{"head_dim": 64, "hidden_act": "reglu", "rope_fraction": 1.0, "attn_scale": 0.125, "parallel_block": false, "init": "normal", "init_std_up": 0.0535, "init_std_down": 0.0, "schedule": "wsd", "decay_fraction": 0.695, "final_lr_fraction": 0.0, "doc_mask": true, "dataset": "wikipedia_en"}
Each number is 50 + 12 x the weight over the matrix's rms, rounded and kept within 0 to 99. Layers, rows and columns count from 0.

# up: layer 4 MLP up, 192x64, rms 0.607, rows 109-143, columns 0-63
# down: layer 4 MLP down (transposed), 192x64, rms 0.567, rows 109-143, columns 0-63
# gate: layer 4 MLP gate, 192x64, rms 0.556, rows 110-144, columns 0-63
up109:51 39 62 43 48 55 27 48 52 48 54 58 40 31 46 61 44 41 42 60 44 52 37 63 48 49 77 51 62 67 63 48 39 61 55 32 62 53 30 55 69 63 53 53 40 42 52 70 48 44 37 87 57 56 57 64 62 45 54 34 45 71 62 50
down109:50 56 53 37 68 55 75 47 57 59 60 51 41 50 22 66 71 46 48 45 43 53 44 41 60 68 36 50 48 69 68 70 45 36 39 54 43 47 58 57 42 49 64 43 35 53 48 37 54 55 45 58 62 62 73 40 34 36 47 34 34 46 47 37
gate110:62 44 34 61 55 56 54 31 49 67 51 44 52 66 42 52 50 40 37 39 61 43 65 57 57 53 50 45 46 34 68 38 47 50 47 82 53 20 35 46 36 63 50 51 40 54 71 39 68 48 57 64 41 63 60 43 53 20 55 51 55 57 43 52
up110:56 50 57 50 64 64 34 63 47 55 54 34 46 57 45 48 26 67 53 40 56 39 40 42 70 39 62 38 41 48 38 68 49 58 56 49 49 51 39 44 44 41 51 52 52 70 29 56 78 36 43 54 59 42 41 42 54 55 54 46 44 49 62 52
down110:41 53 53 39 68 54 57 43 49 55 59 38 54 17 54 41 52 56 57 38 45 44 58 51 43 52 65 50 75 43 57 50 63 54 52 58 29 39 50 35 42 59 51 47 55 44 39 51 49 45 47 76 42 58 68 64 57 58 57 61 46 56 77 48
gate111:39 26 59 65 58 37 30 37 58 35 60 56 62 56 53 47 39 28 50 45 43 47 55 54 41 27 72 45 57 53 22 47 39 54 45 58 48 37 42 53 49 53 64 68 47 57 62 36 46 36 54 38 33 71 45 38 49 58 61 52 64 58 65 42
up111:42 30 49 49 43 26 57 32 47 59 51 59 44 59 57 49 42 58 37 44 49 47 44 61 58 56 65 38 42 65 25 35 57 41 62 57 40 39 55 41 35 70 49 56 38 76 58 28 33 39 63 37 52 53 61 49 53 66 63 46 54 55 50 62
down111:48 61 49 64 35 48 54 59 51 43 45 60 45 56 82 48 38 68 33 50 43 43 55 51 52 43 46 63 37 63 44 48 63 49 64 40 44 29 42 70 55 17 43 56 49 61 47 60 56 46 48 58 55 41 43 56 42 60 45 49 53 60 62 59
gate112:56 36 45 65 40 59 52 36 38 45 62 55 48 44 42 33 52 58 53 49 46 33 54 56 51 55 80 51 34 61 35 60 54 62 44 53 52 52 28 30 59 75 62 39 22 50 66 36 63 69 54 61 52 45 59 59 37 62 59 66 38 38 35 70
up112:47 38 49 53 55 52 59 64 48 52 67 63 65 48 44 48 31 54 59 40 68 27 48 57 50 61 53 46 47 52 20 58 36 50 47 41 49 62 32 42 41 81 51 43 34 49 56 53 49 72 53 48 52 57 57 63 40 51 57 66 31 44 31 43
down112:46 62 33 61 35 50 48 47 42 57 36 42 24 56 58 58 61 59 51 31 44 38 36 52 65 46 39 34 48 45 49 63 58 44 59 42 50 38 49 63 29 52 39 54 61 35 80 67 60 45 36 65 55 35 20 40 60 46 59 55 55 51 33 44
gate113:36 45 47 43 29 58 67 25 57 45 67 24 37 50 47 35 66 64 55 52 48 60 58 42 37 41 42 82 67 53 81 49 48 42 52 44 25 66 51 53 32 46 40 45 60 47 61 54 65 60 40 55 57 47 57 60 51 57 37 55 24 55 50 67
up113:23 27 65 26 40 52 57 34 78 38 39 60 64 69 51 48 29 67 46 62 42 35 55 56 41 42 35 59 71 57 63 50 72 30 47 50 44 29 55 29 40 19 69 77 29 55 28 42 46 60 44 41 55 51 48 67 64 52 44 54 49 57 44 75
down113:52 50 30 71 56 35 64 47 28 30 69 42 21 69 45 33 60 58 38 47 50 43 49 49 44 67 34 58 50 72 46 39 82 30 47 22 53 51 49 47 59 49 66 64 61 50 58 55 24 62 60 62 67 63 51 48 34 52 35 39 28 43 42 40
gate114:47 57 47 47 28 44 56 27 46 53 51 43 31 36 28 59 70 46 58 42 55 59 56 72 36 59 52 50 47 25 63 36 44 53 38 59 38 51 62 61 43 32 36 59 46 59 51 46 59 75 31 57 44 19 68 53 66 46 24 61 55 56 55 58
up114:30 59 55 55 69 59 40 45 55 55 47 73 37 56 43 39 28 34 45 50 41 33 50 37 71 65 62 59 45 53 67 59 63 50 59 26 62 59 40 55 59 39 73 35 43 46 41 40 48 43 38 45 51 55 32 43 73 35 61 62 37 69 55 60
down114:48 35 58 59 49 60 55 63 64 41 72 54 50 46 27 41 44 44 73 53 51 37 62 39 53 48 44 54 71 46 51 35 50 59 35 24 43 45 39 48 60 37 61 63 61 68 58 54 69 80 41 51 51 25 69 46 31 55 51 45 54 44 46 21
gate115:42 65 24 45 55 59 62 37 53 36 48 20 42 63 50 52 45 29 52 47 38 70 66 52 41 17 60 26 47 37 64 39 36 44 46 62 46 65 51 64 63 58 64 46 35 64 67 67 69 58 54 48 47 56 44 57 61 56 37 71 53 50 48 53
up115:60 35 58 58 66 65 48 63 56 52 46 64 46 57 43 40 43 56 35 20 57 34 55 34 59 80 43 64 48 60 49 52 63 46 43 46 46 34 37 47 31 48 44 57 58 41 33 39 47 55 36 66 41 59 25 49 59 54 59 50 49 60 69 41
down115:37 34 67 52 68 51 46 47 37 67 48 43 56 44 31 27 64 41 57 46 62 46 68 73 54 46 72 44 54 34 44 55 46 37 54 43 34 53 36 58 47 51 47 70 73 58 49 57 58 47 51 61 41 46 58 56 45 56 42 42 57 55 38 68
gate116:61 56 47 58 39 48 57 44 69 48 58 48 35 49 29 43 37 56 64 36 62 54 46 57 35 15 53 59 38 27 75 54 34 43 28 77 46 59 38 49 34 40 60 16 32 64 39 58 64 66 58 61 43 56 31 70 45 38 45 60 34 58 73 50
up116:44 41 60 39 57 45 48 40 47 52 55 42 66 59 76 50 17 57 43 45 53 47 62 37 45 29 46 55 51 46 48 56 41 68 54 54 43 69 42 49 32 74 39 50 24 74 49 49 50 54 47 57 35 61 23 38 62 23 39 68 51 62 72 65
down116:59 71 60 56 38 53 54 47 60 56 45 59 66 48 43 80 34 50 60 78 48 36 35 71 45 49 58 65 43 42 38 47 32 44 73 64 69 51 62 59 42 70 44 34 44 52 48 37 47 39 45 55 61 37 31 53 49 17 39 49 61 39 59 49
gate117:47 51 71 64 59 41 26 49 52 39 60 71 52 52 49 65 36 46 77 39 52 49 51 72 38 44 55 53 38 46 48 30 37 74 44 37 53 51 48 59 48 63 45 50 49 48 54 68 66 39 41 45 16 66 66 62 29 40 46 39 32 31 68 47
up117:48 55 60 32 53 41 56 67 49 47 43 62 64 44 40 45 52 65 47 39 43 58 37 51 34 51 40 46 71 35 59 39 45 59 54 27 39 55 65 69 63 56 23 44 61 53 31 50 55 36 65 63 42 57 71 59 52 45 51 33 77 83 44 34
down117:55 42 42 53 47 28 68 30 56 39 58 32 56 41 72 46 56 54 69 70 51 52 48 62 63 53 55 61 46 79 48 57 46 42 66 77 29 37 54 79 41 43 60 57 49 61 53 41 67 51 48 29 72 43 34 54 34 64 48 66 62 48 68 51
gate118:36 56 46 33 45 45 37 50 50 58 66 35 46 64 49 59 76 54 59 56 54 52 49 44 41 48 51 55 52 26 43 47 37 54 49 55 54 54 54 43 55 34 54 27 51 64 61 37 47 67 65 69 47 28 56 47 68 75 27 37 61 30 41 67
up118:56 59 58 58 65 45 69 39 42 37 44 60 59 41 70 44 24 44 46 41 44 50 61 45 58 51 61 47 44 74 64 52 57 46 53 40 45 47 53 68 33 69 44 70 51 39 38 62 47 31 43 23 58 60 47 56 43 36 70 51 38 58 54 34
down118:52 45 39 37 69 41 66 55 61 64 57 54 31 36 50 37 61 36 67 53 45 76 47 40 40 67 48 58 39 35 37 43 52 51 46 49 36 70 79 42 46 32 37 52 38 46 58 42 53 44 61 47 46 46 64 23 48 41 56 58 56 57 45 58
gate119:70 35 28 56 80 53 52 51 38 56 56 64 30 49 35 42 57 63 48 23 64 46 56 61 33 43 59 41 47 36 44 52 47 45 39 30 56 53 16 68 40 61 42 56 65 64 41 67 52 61 63 42 59 41 63 53 51 53 48 57 66 54 50 28
up119:58 61 41 49 72 22 44 51 71 33 44 56 57 56 34 50 26 55 49 56 58 53 54 43 50 61 46 64 53 53 48 46 42 13 57 52 62 34 33 56 46 45 62 68 54 81 44 60 44 61 60 55 51 51 57 22 56 49 62 53 44 65 46 56
down119:54 57 72 41 38 53 48 47 66 58 25 43 57 47 24 47 41 47 60 44 45 57 28 56 51 41 42 35 68 53 28 56 32 41 50 39 49 69 56 39 54 50 39 34 42 70 60 79 51 27 55 38 36 61 77 43 44 50 69 49 46 40 49 52
gate120:50 59 56 40 46 43 50 39 70 70 61 58 53 39 61 52 49 41 58 40 49 69 76 38 69 33 44 50 55 40 61 31 53 61 57 47 48 49 40 69 39 56 36 53 49 47 76 74 68 50 30 55 61 33 52 60 38 48 35 45 52 33 58 59
up120:45 41 65 64 61 44 48 39 52 27 46 51 40 60 44 44 45 50 35 39 64 41 38 55 29 55 52 48 54 64 34 55 69 54 48 48 42 56 71 28 60 49 51 41 63 59 46 26 39 61 64 36 37 74 41 42 55 56 55 44 43 69 44 46
down120:31 47 48 53 58 51 46 36 67 58 42 59 39 44 58 55 57 54 46 38 27 62 47 39 44 50 43 42 62 47 47 75 33 40 54 73 57 60 49 36 52 46 64 53 34 48 68 51 68 48 41 28 55 57 65 39 56 66 36 60 51 32 45 45
gate121:40 47 40 57 70 57 43 39 77 15 47 45 55 59 46 48 57 52 74 52 51 71 63 77 52 27 34 50 27 47 60 57 45 38 54 61 58 56 55 37 31 47 54 42 43 47 47 36 44 43 37 44 28 48 61 50 62 40 47 46 49 48 74 58
up121:37 67 51 33 32 62 51 46 20 76 64 73 49 53 57 54 46 61 39 43 59 32 35 40 58 37 63 34 75 62 62 46 68 64 58 38 41 56 35 66 43 62 49 59 49 53 51 70 44 73 77 48 59 60 36 40 27 45 48 54 36 55 35 57
down121:59 43 51 37 67 64 48 52 60 44 66 28 77 37 51 61 39 52 57 65 14 58 45 33 42 44 51 39 60 54 62 60 41 35 52 38 53 54 48 48 43 30 65 41 28 47 72 42 52 65 35 40 30 59 67 59 56 36 48 43 38 31 38 48
gate122:35 36 71 56 52 67 52 37 33 52 65 39 42 24 39 44 27 42 69 19 54 39 70 52 38 57 63 51 65 53 52 63 58 51 61 67 56 58 37 54 42 57 51 73 47 41 51 55 61 35 44 56 37 65 58 64 51 42 29 36 37 50 56 66
up122:49 53 51 32 22 41 33 40 69 59 33 61 49 66 33 51 65 40 35 72 60 58 28 50 47 51 63 37 55 52 58 43 57 55 42 51 56 38 77 63 52 26 57 44 41 39 51 31 48 59 44 48 72 72 46 47 47 42 65 44 48 36 52 56
down122:44 25 46 51 57 67 40 37 44 39 54 60 31 72 55 48 55 29 43 53 51 65 29 22 33 53 48 44 44 29 75 50 39 27 49 45 40 68 30 66 35 38 52 42 29 42 53 63 43 44 57 38 60 53 47 70 72 46 66 63 45 74 58 42
gate123:40 60 61 28 50 59 59 46 39 44 55 48 61 39 66 48 52 63 68 49 54 28 64 51 48 42 63 50 49 50 43 46 36 81 11 33 50 39 56 42 52 56 30 39 37 51 47 51 54 45 72 33 45 59 44 41 35 56 75 46 61 49 63 46
up123:55 52 20 79 56 59 70 57 42 35 44 35 49 48 50 76 35 41 46 60 56 33 43 60 40 62 51 60 41 61 47 52 54 58 62 51 46 28 66 57 33 40 78 60 53 43 62 33 78 51 62 52 50 56 47 20 60 44 28 44 48 54 50 61
down123:54 55 51 46 35 44 62 59 64 44 78 69 47 57 44 59 41 43 48 75 14 46 48 67 18 46 64 33 58 50 55 40 48 41 47 60 37 34 64 53 46 55 35 59 53 48 58 44 42 27 68 35 60 37 60 71 51 31 43 58 49 30 42 68
gate124:31 48 45 56 70 35 36 39 74 58 45 31 50 55 36 40 38 54 45 33 25 60 61 57 48 42 58 47 53 64 77 60 39 53 38 45 45 41 44 39 31 56 37 65 64 44 73 38 44 57 61 70 65 68 55 55 55 52 36 58 47 53 52 55
up124:58 47 45 54 45 59 36 40 52 48 40 51 57 59 40 29 57 49 40 36 20 61 57 50 28 44 56 50 43 38 46 62 60 47 48 40 29 56 43 65 43 32 31 52 79 54 47 44 51 43 39 78 65 41 37 45 39 68 31 58 53 54 56 75
down124:47 62 35 48 48 34 47 49 54 31 38 38 53 53 62 40 35 56 57 35 33 27 31 75 33 57 52 41 60 43 52 47 51 35 47 42 48 58 42 50 49 52 47 69 81 59 59 50 43 47 37 71 59 36 31 37 48 42 40 29 51 27 41 56
gate125:39 48 27 51 45 53 46 54 65 66 48 62 61 62 41 74 44 58 63 38 59 36 41 62 60 46 54 63 45 35 55 37 37 47 29 48 61 38 60 47 37 53 72 60 41 67 50 24 63 54 45 45 49 09 50 41 80 59 36 54 46 58 43 78
up125:42 49 54 61 52 46 53 67 26 46 39 44 52 41 55 60 64 44 56 36 70 37 45 49 28 72 54 51 42 26 41 40 66 47 55 50 56 44 48 47 46 57 43 46 51 76 47 41 73 65 59 72 61 29 63 60 57 49 47 60 53 56 30 61
down125:33 58 47 59 44 46 51 33 38 56 33 58 57 77 59 59 65 39 50 65 48 65 59 45 59 53 60 46 36 65 42 38 65 47 51 47 78 48 52 40 64 69 67 66 55 51 47 29 40 34 39 66 39 56 48 55 57 57 37 49 43 30 21 44
gate126:43 42 40 54 66 42 28 48 42 35 53 50 44 42 57 54 35 57 79 71 43 56 45 60 47 35 51 50 62 46 72 46 68 49 58 58 42 25 44 55 44 55 64 34 53 36 48 26 59 50 56 67 25 43 46 69 66 45 53 40 60 36 44 55
up126:47 50 36 38 46 41 51 61 55 53 43 39 52 66 37 38 43 57 39 72 60 45 31 47 38 53 43 54 56 47 48 59 53 46 35 73 54 64 73 47 74 60 36 38 68 39 48 39 59 32 50 34 51 35 52 33 46 53 24 61 63 42 53 74
down126:60 33 43 59 53 46 75 50 63 26 35 63 52 52 44 29 38 59 37 40 77 30 44 42 56 68 69 50 39 45 46 38 54 45 35 46 55 66 51 59 47 32 37 51 75 61 35 77 56 48 67 69 58 47 44 46 61 53 59 64 59 43 45 49
gate127:57 57 53 47 56 41 46 33 62 67 35 61 71 44 50 66 56 64 74 35 29 34 57 53 48 52 62 46 59 54 30 26 50 51 38 27 27 50 42 38 52 62 33 68 66 49 53 64 57 56 53 34 72 53 49 50 62 44 61 28 22 48 37 43
up127:66 43 28 51 37 73 52 46 42 52 64 63 41 31 29 30 22 40 40 51 63 34 52 51 51 43 35 79 48 56 43 41 74 48 65 56 73 55 43 55 52 32 62 50 49 52 54 48 42 52 52 46 49 68 49 54 35 51 48 68 38 66 67 58
down127:44 40 50 48 55 54 49 67 53 33 53 46 66 75 77 36 68 65 44 53 44 69 40 46 68 52 45 55 43 48 35 50 29 59 69 56 43 33 40 41 55 71 68 53 52 41 35 47 64 67 35 65 39 51 34 49 35 66 33 59 48 53 46 53
gate128:40 30 50 46 51 33 54 48 60 42 81 66 47 58 44 50 70 55 58 56 39 39 37 45 31 60 63 53 41 62 62 48 64 29 52 31 46 32 30 43 66 74 69 35 46 49 35 53 53 59 52 71 36 59 19 43 47 33 51 47 57 64 67 53
up128:35 52 39 41 39 60 41 64 43 55 40 50 36 49 61 50 59 46 55 72 39 65 37 59 52 46 53 52 68 38 41 43 34 46 68 56 68 63 45 65 52 21 48 50 60 56 26 44 50 21 46 33 56 63 56 53 48 54 56 37 49 26 61 45
down128:44 48 42 47 75 37 55 68 46 43 53 42 57 44 33 67 34 80 62 59 43 59 45 19 51 32 55 39 45 62 46 29 44 52 52 52 52 63 37 47 46 51 30 63 49 46 44 45 48 46 53 38 50 89 73 46 58 47 56 66 38 71 58 48
gate129:68 33 33 75 39 33 63 40 44 53 45 69 49 39 56 48 36 46 53 47 47 49 51 31 72 47 35 42 63 29 46 49 46 54 47 40 32 35 48 63 54 57 60 50 18 63 52 34 71 62 59 44 26 55 32 56 59 47 43 47 59 55 71 44
up129:29 38 59 49 39 66 57 45 37 26 47 52 47 31 56 49 54 41 50 51 55 43 50 52 28 50 76 59 47 61 43 56 56 65 82 52 71 42 56 44 57 57 72 48 58 25 43 37 28 51 55 59 47 54 50 53 31 51 65 50 39 38 31 47
down129:41 34 55 21 47 62 38 39 33 73 36 62 43 41 15 48 53 45 73 64 63 25 58 51 57 64 53 52 44 41 74 49 53 47 35 77 39 53 47 71 51 62 48 54 31 40 44 49 39 67 70 46 59 50 55 57 53 59 54 48 60 56 57 53
gate130:27 50 48 55 59 37 51 55 48 28 41 64 38 41 46 47 44 45 71 49 51 59 56 42 58 47 61 54 38 47 28 63 37 52 44 78 58 70 59 59 25 49 45 62 41 50 48 36 56 45 59 43 36 60 50 51 42 51 29 36 41 47 66 48
up130:66 51 49 47 29 51 35 25 61 61 51 38 62 43 49 57 52 72 42 61 49 49 48 36 45 54 33 49 62 59 77 49 57 49 62 33 45 48 45 38 65 38 55 41 53 50 64 88 51 53 30 53 46 43 62 52 60 51 57 57 48 45 38 53
down130:33 52 58 47 69 28 62 33 41 54 37 34 47 49 39 43 67 39 53 40 52 40 58 46 49 44 53 46 44 46 48 60 42 39 46 64 31 40 60 31 29 57 51 50 51 49 63 30 66 60 61 43 19 40 68 45 58 35 31 49 55 53 63 50
gate131:36 50 61 46 46 59 28 66 32 44 62 70 40 31 41 54 56 49 45 63 46 28 56 58 43 53 37 21 38 54 32 58 46 66 58 78 62 56 50 35 58 43 51 38 52 48 34 59 71 56 53 55 30 54 37 50 65 59 43 50 52 46 63 57
up131:27 60 48 58 59 77 58 60 29 37 46 59 41 32 36 56 35 32 46 70 58 42 40 65 37 66 44 50 38 46 51 38 44 68 55 67 42 42 62 58 57 43 46 32 44 56 48 48 50 58 53 24 72 40 45 42 63 56 45 46 54 70 71 56
down131:56 64 56 37 43 52 44 55 45 50 54 50 55 70 44 51 27 71 49 64 47 51 56 55 43 53 46 61 36 52 35 56 49 43 44 60 71 68 37 82 36 71 23 70 57 57 34 42 41 36 59 65 59 44 52 51 43 38 47 67 43 43 42 66
gate132:63 32 39 50 58 50 36 37 55 49 48 47 55 69 41 66 55 59 49 48 43 46 59 30 40 23 33 48 51 46 39 44 39 51 55 41 31 64 34 46 34 58 56 50 33 66 53 51 56 61 43 51 34 49 34 48 57 44 52 54 47 47 88 48
up132:60 37 35 55 49 54 37 32 59 40 47 49 49 66 52 62 38 52 54 45 33 56 50 39 39 35 35 41 46 49 31 44 55 55 42 44 42 66 30 51 51 49 60 50 40 59 63 40 64 59 56 54 46 58 41 31 57 23 49 62 39 62 67 56
down132:64 52 65 59 28 48 59 51 53 40 47 30 35 71 35 82 32 51 56 47 56 39 45 52 63 50 64 58 52 71 38 67 66 44 60 48 49 65 58 25 56 64 58 47 50 58 47 52 46 39 59 45 52 41 54 45 40 41 42 48 44 46 65 54
gate133:47 70 74 27 45 52 44 42 42 41 48 42 50 29 38 46 43 63 58 22 42 65 41 48 46 41 37 72 34 55 41 50 50 46 36 59 67 50 76 54 41 36 67 44 63 61 44 46 41 55 51 47 57 47 76 37 59 59 41 48 29 71 58 49
up133:50 62 55 67 52 57 42 53 49 50 56 52 39 37 24 55 75 73 54 46 49 38 25 45 35 57 56 75 47 49 38 45 41 48 28 52 55 58 59 66 46 50 35 66 57 33 49 30 43 50 43 58 55 58 51 64 41 49 44 69 50 64 49 45
down133:44 59 52 66 49 53 76 42 42 50 57 56 38 58 64 32 59 39 45 48 34 33 70 34 74 53 59 40 58 36 48 54 85 40 54 37 54 48 41 50 48 48 50 47 52 62 56 50 60 48 50 41 50 64 46 57 37 50 63 56 60 37 60 44
gate134:53 55 40 43 53 25 70 42 45 64 54 55 46 50 54 60 33 47 54 50 41 69 53 51 52 49 67 39 50 44 49 56 51 43 18 57 54 41 56 36 59 51 62 33 30 45 42 48 56 61 61 49 43 42 49 53 57 55 31 56 70 40 55 60
up134:55 41 30 42 38 46 65 36 42 45 41 36 46 39 42 65 52 50 58 45 28 56 53 70 61 39 59 48 64 45 56 33 55 52 27 62 46 62 57 51 52 58 56 38 38 49 36 36 51 71 61 43 43 48 53 48 58 59 48 63 67 46 59 51
down134:71 42 41 45 30 24 70 48 57 36 47 50 47 63 66 75 36 44 47 53 31 45 48 45 36 58 59 43 64 66 55 49 28 57 53 54 58 55 62 41 54 49 49 37 46 35 52 55 49 48 56 54 63 48 51 58 43 46 52 56 50 40 45 14
gate135:33 55 57 44 50 34 49 36 56 54 59 38 54 48 37 50 62 35 58 71 47 55 70 48 53 62 63 41 51 60 49 64 41 74 43 56 26 49 55 42 32 45 62 32 40 41 70 52 53 42 30 28 42 64 71 39 31 34 57 45 50 41 41 69
up135:48 64 47 46 50 68 40 37 44 78 50 57 11 69 64 58 57 40 56 44 52 48 47 40 35 51 53 65 55 40 42 51 44 19 57 71 69 58 40 63 43 69 18 50 78 42 63 72 46 59 69 50 53 31 27 46 45 62 31 34 51 52 60 55
down135:53 41 55 55 82 60 49 64 59 56 70 32 29 55 52 57 37 36 62 42 59 36 49 41 45 34 64 54 60 52 34 55 21 45 76 53 33 35 60 46 58 64 48 57 44 45 52 44 56 39 58 61 29 20 68 39 51 42 57 55 58 39 44 67
gate136:50 48 57 25 12 80 55 35 40 30 49 51 54 42 44 42 59 59 43 67 45 65 78 39 46 54 56 64 58 50 47 70 52 55 51 46 51 47 40 36 52 55 51 51 60 39 46 66 53 56 63 46 50 45 63 60 55 48 42 53 40 46 50 67
up136:61 42 33 53 78 28 53 64 69 55 47 65 37 48 59 59 63 43 44 42 58 44 29 49 51 51 47 48 42 60 52 35 60 50 45 51 44 56 48 54 55 54 55 50 56 73 63 32 35 53 28 33 53 40 48 31 36 48 49 34 53 36 54 42
down136:38 60 41 65 55 32 33 34 34 41 57 34 53 45 45 43 62 80 58 51 63 43 52 33 35 52 45 35 44 38 49 43 62 55 42 60 38 40 62 45 29 45 53 46 63 44 51 62 60 53 48 65 57 44 66 64 36 47 28 68 50 37 53 61
gate137:41 27 63 53 62 52 67 49 63 30 43 58 55 37 64 45 49 57 63 51 41 54 56 46 47 42 59 47 59 46 60 48 49 83 38 39 48 57 43 50 44 45 50 36 58 40 52 37 47 25 40 42 06 46 39 49 53 53 57 43 40 56 53 65
up137:63 56 39 35 42 56 42 51 40 56 50 31 52 55 28 59 62 42 49 61 55 60 43 57 25 67 48 65 46 40 52 47 51 31 32 46 42 56 45 55 59 65 40 59 58 57 66 67 51 80 49 40 62 44 51 56 34 49 53 59 53 51 43 33
down137:45 46 68 47 59 45 54 43 57 47 73 36 34 53 50 55 43 52 63 59 34 37 55 51 43 32 37 43 58 35 43 56 46 48 30 16 42 32 37 26 66 34 61 35 33 64 47 53 51 50 52 44 38 47 52 52 51 66 47 53 62 45 58 49
gate138:28 54 64 56 54 47 32 51 43 30 52 62 42 43 54 55 44 71 52 44 48 59 63 41 45 46 55 35 41 47 54 63 53 53 47 36 57 42 31 79 65 47 87 69 58 44 40 38 59 68 49 49 35 49 49 68 47 60 32 54 64 44 60 64
up138:37 48 51 56 62 36 56 50 70 49 33 70 27 50 51 52 28 77 62 23 50 68 49 46 46 55 46 25 49 68 60 44 37 38 64 37 56 45 13 59 79 51 79 64 53 56 35 58 66 59 42 45 44 45 43 47 54 55 48 42 58 45 38 75
down138:68 54 64 50 50 40 57 32 64 78 26 46 39 58 59 64 56 52 43 50 51 41 44 55 49 49 54 40 48 59 36 58 53 47 54 60 74 74 38 67 51 56 28 47 52 45 73 48 28 39 62 50 42 66 32 44 29 36 68 42 46 49 50 52
gate139:42 46 32 46 49 56 60 28 55 33 62 79 61 42 69 49 52 74 60 65 61 59 57 52 25 46 60 54 34 69 58 53 40 47 52 44 56 47 33 73 56 60 50 32 57 65 61 67 66 55 64 61 44 42 29 26 48 38 57 22 52 67 54 59
up139:36 28 35 76 43 40 36 53 47 45 54 63 44 44 61 61 38 55 63 53 54 41 23 25 64 42 42 52 58 45 18 47 49 55 45 44 69 39 72 69 51 55 41 59 42 54 52 49 33 65 54 45 39 86 56 46 38 49 38 84 54 42 54 38
down139:67 57 36 29 39 43 48 50 47 53 80 55 56 34 31 33 21 53 49 51 51 46 51 52 43 40 38 76 42 60 68 44 49 70 63 48 24 60 68 51 53 45 63 66 51 65 52 47 61 61 45 64 53 40 53 25 51 43 44 53 50 64 67 26
gate140:57 39 33 57 52 48 49 50 54 82 50 43 54 54 48 46 59 25 51 56 42 57 70 52 64 56 48 42 61 39 46 49 48 61 40 36 50 49 63 40 40 29 54 46 45 70 45 45 66 53 67 38 46 69 59 52 48 34 37 51 54 62 63 48
up140:52 54 75 42 58 48 58 48 43 20 39 65 50 39 64 45 32 71 47 56 58 44 52 40 44 51 50 56 46 57 50 58 47 36 49 64 61 57 50 53 61 76 48 49 55 21 54 48 49 40 31 53 53 35 40 46 57 65 58 49 48 43 43 47
down140:54 41 53 43 50 43 46 44 53 46 43 39 46 47 45 50 57 44 47 34 56 58 56 49 56 55 75 50 30 37 80 65 34 34 27 61 50 46 38 54 37 66 68 46 44 63 57 52 65 41 45 46 41 52 51 48 54 61 35 31 43 54 39 69
gate141:33 63 54 33 29 58 60 41 49 34 53 63 72 47 41 46 47 44 67 50 45 50 59 63 56 54 58 42 48 57 65 73 47 51 63 41 39 44 40 59 47 63 49 41 34 54 65 44 45 62 78 39 35 48 45 31 49 54 45 44 42 56 42 53
up141:51 55 35 40 58 51 37 57 41 44 57 47 42 47 51 26 44 62 62 29 38 65 47 42 34 49 63 56 48 51 70 51 45 48 52 46 77 47 51 40 76 57 28 53 32 47 48 65 41 64 39 59 56 40 55 77 20 61 53 36 26 57 47 40
down141:44 69 67 56 41 53 51 55 42 41 73 46 60 42 53 47 46 58 70 56 52 35 61 34 56 51 61 51 59 66 43 42 47 58 44 41 71 70 38 48 59 20 60 56 48 70 67 47 41 73 47 48 67 47 54 54 37 66 55 47 55 70 77 30
gate142:49 46 45 45 47 32 28 56 56 46 83 46 55 34 42 64 48 52 52 53 45 41 57 60 49 65 67 45 52 62 54 60 65 42 36 55 52 37 20 47 46 50 45 54 65 62 54 41 61 66 56 48 41 49 43 21 68 44 46 67 20 27 35 62
up142:26 41 41 62 36 48 59 33 51 42 58 36 59 62 72 44 45 53 54 43 66 38 61 52 57 59 39 44 50 55 53 63 49 58 39 47 50 33 60 58 43 70 48 75 55 45 39 32 48 25 49 49 27 37 50 62 49 57 36 20 87 47 73 34
down142:46 36 45 61 56 66 47 62 48 60 70 62 47 54 56 65 62 44 59 56 67 51 49 23 60 29 49 60 54 66 51 55 44 65 47 77 51 44 80 50 56 68 54 36 10 44 27 63 70 35 68 41 36 49 52 45 58 50 57 58 31 53 46 54
gate143:42 58 55 55 46 71 30 45 44 46 60 55 36 39 36 60 54 49 64 44 52 41 56 43 45 48 56 31 52 36 45 48 34 78 40 42 49 72 49 98 30 39 64 70 50 52 49 56 70 63 48 53 39 38 56 62 46 49 52 54 54 38 48 29
up143:51 48 52 34 46 26 44 61 70 45 36 54 35 31 66 34 56 44 70 65 43 65 34 57 49 58 64 55 44 32 51 51 52 37 40 39 53 49 48 33 54 69 61 46 55 65 45 66 26 51 62 71 48 49 38 32 49 25 56 41 56 63 55 55
down143:56 57 47 61 41 62 44 50 48 57 76 44 27 65 34 53 49 48 41 62 28 59 43 60 48 40 41 56 51 49 60 66 17 36 76 65 45 78 44 51 54 57 68 55 39 55 64 49 55 42 42 21 56 41 58 50 49 61 49 41 33 49 59 46
gate144:46 53 78 46 59 44 52 44 72 43 51 58 59 12 63 32 59 59 63 60 46 52 73 34 45 62 57 42 69 52 44 37 35 54 74 64 68 39 54 47 52 45 57 68 58 61 60 35 43 46 44 69 30 50 47 42 71 58 35 45 51 56 45 50